config.toml
num_hidden_layers = 8
num_attention_heads = 2
head_dim = 128
hidden_act = "quick_gelu"
norm = "rmsnorm"
norm_place = "pre"
norm_eps = 1e-05
init = "orth"
schedule = "wsd"
final_lr_fraction = 0.1
doc_mask = false
dataset = "wikipedia_en"
Each number is 500 + 50 x the weight over its row's rms, rounded and kept within 0 to 999. Layers, rows and columns count from 0. Numbers have three digits each. The size before them is the row's rms in percent of the matrix's.

# v: layer 3 attention value, 256x256, rms 0.13, rows 102-127, columns 192-223
# o: layer 3 attention output (transposed), 256x256, rms 0.124, rows 102-127, columns 192-223
# q: layer 3 attention query, 256x256, rms 0.146, rows 128-185, columns 192-223
# k: layer 3 attention key, 256x256, rms 0.145, rows 128-185, columns 192-223
v102 094:486419518450578530461469636393458533546482455492546497452393578528454446482495517556440512403494
o102 097:511433541486470435513446438382587578538428545550522495500653511476490587529494534437487438456517
v103 103:498554528474474468565585621472481424544532453523517490523453484513497439514416565466467533524473
o103 107:483443479473429459415476511504477575489525430481539457467534553528449567460472489501440551597485
v104 096:480472536556461544510478477485512441483499514527502492549536529558497485550566582596475424554520
o104 099:499566554510501395441607616482503500449417363520467573478522511441435461500467525433596465520611
v105 104:496526507527529493519508504429439436527534546496493509485565504504589459490579486477549476527506
o105 105:430421467528509527525447584566418518517471487634547531511496512492505464461528376552458575472474
v106 100:557488552502432426496473499449509459456516430547475463457517476438532585526461450502450537427522
o106 104:519575548523440366520439530564467403565432497540498495430559407524532483560490520461421440504487
v107 101:507488445495443505526531481441392518589575483552509410611490500554449515521534531530580497493561
o107 104:404496532486460524440533497529588595445472441478561509558442553527479482547552464541535439524570
v108 105:509475464405512417342579498491517469441481473472465569489479509553557561453508542498434489503642
o108 106:450549423505479580493416563466528536516542560509476476437522609498492544516516454434536571565488
v109 098:489577557564489589528480438440522503467451508500526516453538445445530549403500431496544474487489
o109 107:455567490533435456527539492531470499571482480518490499451413572438506596483518477508413567534481
v110 093:527510455503508447502518537545548439573559448457477526552544447510572451583546453453554437382494
o110 095:629451426425509584530491471449610509549514480448465434500502504483552482465588475459491426489538
v111 092:546553524582434484627437535518489561475425557550427497442573536533475460495578597530520541521513
o111 097:511483507477420591560531543485445431520555536519533522529527574435542492541560432528574532574554
v112 092:574406533491417441487528449531658520503522538508478447477595463480503528633443519479565536468643
o112 098:409519460490504527536436491525578482588504522466452586516473486577565486487549544436548562506432
v113 099:497453515516513489381546409454478521500460479482423469491524565436585441536530486554393568525553
o113 103:374482587525505482501518554486511538522461599567509456514584560528563502455578503532519473552457
v114 100:490530510553483410532559477426581523530515520490487487459469444490512479530459545569484412443529
o114 103:390501486524524529489506540448476602428394546469606514494544476522580524497520495512480492500488
v115 103:428473507497569502594559562481406474506653496530478580428567450512476481479485475489525541507515
o115 106:492483529474479486594535547522536447477438416479509577469491482488554607555481522455528481542551
v116 095:512512468605503485533549501550486410507471441588547441545496446535495488510460487481567489569492
o116 097:540523537546441529531599534551454547467504508551507488553507450459517399640491471496497550554532
v117 092:488571469511512478466509599534451526436499560528365499572478551578484497564596451449475428504441
o117 094:446462515501514514506528558558625402417469458531478474547446586571462425451439502555476568439454
v118 092:482555466570495556559536559525489441520449565547545477442556557609519457547481603497556368597445
o118 094:405538468548456564518526520500470445444419521567410536544549469419473551546554502525497497474501
v119 101:458588533529580540466467530534562588485552581517500542547575553466511443574444519523500464534447
o119 102:471490539553498505541474516507557544487469450496477523461447559537494481470534487551489593498544
v120 100:538575406556492469542452494413477475448502500429588590428387458519436447442487465490455463491535
o120 105:548576472480486506413460467482496429451480549447507495532508459492415506473457424553515472475554
v121 100:515436467516500501457500533578443616590523498501557582533550568561404499578504456470488540377520
o121 108:487518490523504461595457540411525478512496485500543481528477406444462501491469595449522406481493
v122 099:496504490563540506552417448539380443467495561444500478479491481480388454488483441550466418547565
o122 101:532514539433492574570456490553471449442616513382472459447497432487429454581513504476393474402541
v123 094:446512512476444542546563545474587500505547514537456522464452577572519486470534495535531580529538
o123 099:412469529541503496452511484384557532530413531414548505507491516474461503426610500477477576454507
v124 097:497406490487545503543502446471520504563598546484496459456557583557528499598466467592463382492486
o124 100:433512502538511520469514533463561557439490459547417566544410494509561531525457566408537445452460
v125 106:556615540499512492489502433464536572449378487539454538545467585506490599537504494576473555520429
o125 112:478502516514470515440485505427518552529531517603550536497514550468480478574478436514539538532530
v126 098:527496553542348489510606573468517396528499481494555445506453547455505519451505551485469432553505
o126 103:533475541551574533533524566475526510487419527484545442520530383449585551467578435579458463519520
v127 100:578518439513457474454546540518469500451457499409542403556464487473427509515448471472449478478466
o127 106:597509464591456386504577479578469423518547438466518502438473420495467496503515538427521520496453
q128 106:510445596504520555523591526586502522526656566492512443550459525408431525571449569526476522495490
k128 098:502491559522480487534466459604555441533552459476386547411497507490525582463478501462531437478550
q129 109:471508459514593492484489540417576480443531606511470543481596534521547365570491502420510525483496
k129 096:512545606515476547567537466528468521517588589494552478609496576442502589539489517506476442484519
q130 113:482507446580596511529512424439346495494500564503577492432454589584549462483453454480365436513507
k130 101:504432466460448514547516423460517529510477557441505544499467492531451463476442445498573428513437
q131 109:448532606555485479575477547505477471543529616447413524487498591406559582539529476502511570555517
k131 105:478476416503407451488526474514527496492494493474518632449461377567443529530427442490473457489503
q132 104:522427527471445522510550502491570555542454546490493501583555437488518546421429526540475445507502
k132 101:577530453542447500467650566501436534568469481495563510448554545507406524525525511436552570531510
q133 103:543550495449510469412442600544538553533556491559586459521404538475547540647498473530486471398542
k133 105:467471472572512490522534531478470511490469427474488596486534416519490490426524459512541447515465
q134 106:504504547485530496382415500535503498464541464431483545475457451477421585426484556442533533521503
k134 107:468390554591487425561513534510499449480556433540459446489540415451521554442453543529425454515507
q135 120:571421520515441584564578466496403551498502552475458494473497555521497450493379505614559537489544
k135 116:469447502490407489462352507497589481493415421543484490484512561523443544500486507404517516466557
q136 107:582473567551433519491538407512501446342414439535536450513559511422443453493521457425445512617495
k136 101:541460499524494510453491500468411496542473573567416518488480530468455603590509524488505458513513
q137 118:479543482527440504524605493494566561493512476467545473437498500520568539464477482501556496524555
k137 125:537428499417438509528496570600593489555403493506563504561445484456490512536508491470494537510486
q138 112:490474421374474522522422502497455488479371581508452448484537453558488478318533455568440566537499
k138 104:548499570552501554493547499539558570509491515436543514541479553461422541515520478552507485578536
q139 109:482461497508438488484536561469560503377575558435560650432531445462468480531474537435476556496518
k139 107:465562553471571460605409509469461479455561597537498489556566616500544526489486505547424523547492
q140 111:538465564399500541494399507579488568499487478511541575452491462486478428417464546407417460565439
k140 105:522447421461515476448486498488570584542538455533373474519530504466459472625491528491548556445541
q141 101:546535614504520531420504518450467570511386485474524585574494501538486469469530483517464417489459
k141 105:493421592596391665435474500523497493484526494407553429510468403540533550449478425519546504455414
q142 109:492422440467564439469446447433501506541500512508459526477462508445484514547555445463527480435582
k142 105:548543519492454549456472551473576545522436541453452527525504504558491487462542522556484488518475
q143 109:512513519540536555465540449524534489549506471512442475490608489482477578510493487433569539490546
k143 108:518490490498595536489457449513537489451495473568485465513459539568521464472469509481423498469478
q144 103:543522520470472429506495550536441546502409523442445593419459478511548496467535548518534488457454
k144 107:491545503519505457566437477503470390475556498505445444545523483423462501537519431528507571489554
q145 110:503539548421537471457439547504497483342427461600460448527495505591479472533528578538414536494447
k145 104:519543560490501602513531507576499482565387586549505580594446598368525507536551523414487560522627
q146 113:504426521559465415490563463453404579448493506423531503600590418515538518523554468547544599482496
k146 113:534535535478397591525525545445590482514523555550468457507556509591522497487447574470520476484486
q147 116:504495525479502460594396472539484450458433578491469602492473467420527544503454536506436474544453
k147 121:435489531514585596521487551483521464396469502585545446493512465564515426455470491422405519478477
q148 116:559489512554436559484458481549510512521443434514452466592545397518491492560527445445513469429559
k148 111:483614441516499512486552504494462436525480440565509447507489545518482495557552561380480453525477
q149 114:435467488504559453540436564450511583517483564473442520496536452484466566536500597531403472500499
k149 106:532626504493483455437452505419570534443467374469464490455498447559505468540535513474429576523542
q150 107:452395560525454508549488524482507530425527494504430514478535560548500419523531486428435460495463
k150 103:463473469524525495469545482473459547495526549485570463520530448479434496560549415564559451508510
q151 108:497531562380480464448515462534412526493439485526485479498475569476446511492428562473412522391463
k151 109:478426589602520468511452494482517557579546541437441435464478413449441492511562486490541479433453
q152 106:525520570559465441485535458565513562574607433446470528525470465572469487544458508429513520533460
k152 111:434390517547416488493468449575484427505490596523447492537521526534471547452472480500535531438465
q153 114:449433474569447559572533476491486498495580479450543447415546488510552436422587502513410540552526
k153 115:517515482465466537557521527528553521610511637488496466509506401575603491525536512457535512540532
q154 109:493544489429571394423599483430585511445482564486439495620480487490499369510532516426429471591466
k154 108:530561553501447489457572470514520503524545511436527485568573520482439506467521490462431498468501
q155 108:503415458516511554467447532503441477509508597518475532525567503508537474424482486566567496537365
k155 111:481504516430500443539464421588459437554458507491567459484531509472451529538520561484541519526548
q156 102:481485556561529469522558480435487569495466574428444530523508430508419454477403579492577520426545
k156 105:559536523483506468513513479441500518452428469496534483519478516522446509544532514466403529526459
q157 112:508477494497441531500539491532483474580414412567500535425417500520471474489537521544484514522511
k157 107:530422448567569491503603540513568588505471515501533493539591490561482434504469523521474470457510
q158 112:411455499516508463509549473497459590488427515472516539482469535490430453543460453473448446598542
k158 107:474419580466482525578538462508549408521481538590475592447436464541443536483516489561536495493503
q159 105:456540656477390469411518527584541520495398446392552375498575459526494578530483490510387336461590
k159 112:538525452467450494580536420388582497527475543521360569464445542490517544497445469493482490576520
q160 108:425561496495431618362482490566539544506480442530487480543488454496521517453445522510373454526506
k160 108:589496502470480512427500558488494476460414600520505469534429426530497513497547430495525520424464
q161 104:421449554536495585443521458512507461436493523454500458484444415552424405511487549430492575436565
k161 107:465447550590542478444493412499548446460564445441450462555480500445488495501451608447476502492420
q162 106:449452476478444531512564519586463477437567608440541489393497540499499497542550442572541558471541
k162 118:547490528487516480482473517510496595513523552526490366435610514448508532509462513469597451485560
q163 109:488513568479472419551578535412460546478507463501475527527381480480538443444529676518603486535489
k163 110:510581405527493566430482486577514464475521460616612402492538488508580580523476545478569537527523
q164 110:537414475432507557487456589464431541512551538504504529510501419499520537536487519417466540442509
k164 112:520558540481506511445511442468549523502472571524466521505419533510487567503494493530493445541457
q165 111:416495443543504518440577483464514492498573453367427460493528471482454490436531553506457498510492
k165 105:596616461437538525480494476479430490527548573484441475489546487477511423534611489487547469475426
q166 105:554586526465497505502533411511537512473489480517495566569527557452502567513458500576496478521523
k166 105:409459530518464422560561495536454490527473471476498476543438591523460493553500527473524545480593
q167 107:528552552512501460474538417487487479505472531479429422561465507527448479498488444438557494464617
k167 111:599490503476502513541484471435418542497526544465616600497483455505489497514472491484500454445359
q168 117:512546425498525576487561608504497559444489603574549518505554429480577493478435523453511460493512
k168 115:528574645488488523493495512416579489541522568457431553493467490590437393514471535566462491477420
q169 109:574567546460444437478523518537612606577561563504499504593490465431557412476534518440537560484512
k169 109:524507446536597540475516518489499523458453516537397456472551485461492584410507449478501461483547
q170 110:489456453473556550518492509343608439373455537511496452506485535419500516588477573431471479506509
k170 109:528574466430441548535571539636450548534440453481561436484530497505515477528562480404493548569421
q171 118:505464492490509509480454576519486415518488502505547526542598430589551487413490391492466475530458
k171 115:512580468414529511420594498505559525366537484558529432506492545549504517527474499561510518553534
q172 101:552445574520542332569516558542585472465521592481544572515438532513438503489518520464606481475622
k172 101:487523476443491503595490412498596567527524537459486573427472528511483604555520512473438490397508
q173 113:535483527477497496518509513482537600540516529549450534482527420535531422517500486519523525428433
k173 108:469544506528419565499535512434451470458490607476424448531587590551480551451511535520487461533554
q174 115:447534488589501455480454580592518563431541483541625520476509533520511497539522524547426467577465
k174 115:512500534471467405504536505530488492511517588492498584558462405550540501420505513462555449476443
q175 109:553459447508546507518488517485392534605524573512482450514480401525522491542442440460433513558361
k175 104:472541477477492473482559460424486523494467575540506484474443567556517475432546454515485530491532
q176 107:482488391504486477463551637586565522459475514468463529525495614569450570407610497489562561507547
k176 105:577460509597521508614518507523541558518439414575564476447460497535561457507519488498517455524538
q177 109:463449465487545480447544476518536453501508489454463430486450417502527563445503542557552506468410
k177 109:495512467520434445454532505513396430505465502497524496465532562561528503469492569517510594556458
q178 112:451543564526548428591571545484538525515557440502578444502413554434422466487551465462569574552485
k178 116:458453502433513502485573520484389509601416372436510491421493510380528551494528541484454503415478
q179 109:545472547547437466558408632483569499479538502436515488516505504476555543456500491544517439498510
k179 106:539463537476527505523476502490540507478383479503491519502529461562522456514525494459465489465493
q180 104:501505499560488361521415501436554532503505500523448459467431406394614427396523524492483399539477
k180 104:578537482472552464498513476568539483502536469485532596489546576513465577501511527535486547474396
q181 109:503491481501451480553559537538494501470563556372461465510536519468455462537643400451563496505561
k181 116:521467610485498471516529494479484452483562443568520496453511474488572517588428552462557488554327
q182 110:424489528487391486428488444463466515462625521584520444564444456521494481484531600449485467575439
k182 108:453531498543455488519430395544484497341494515556457586413526507511488562532495556469478519500471
q183 108:455548439491494547499495535473419546564507465568492479500486402533491520476427550499552523599481
k183 114:457548495489397343468453439503516515517464541563467508461420522407457525536536429496406429482477
q184 109:490437531500500508555516435510551497494502530558430466494510481457450536548514555545505520421642
k184 112:494448572458550500514509502528529535463545474526506462527469568522474581524492386545509389509427
q185 108:459485516497483430503518550440416455554474463569512531512389488476510483548458551492519524471504
k185 106:497512486412479451470505512555477569469564568414540575504497523493465505597456582545469512489540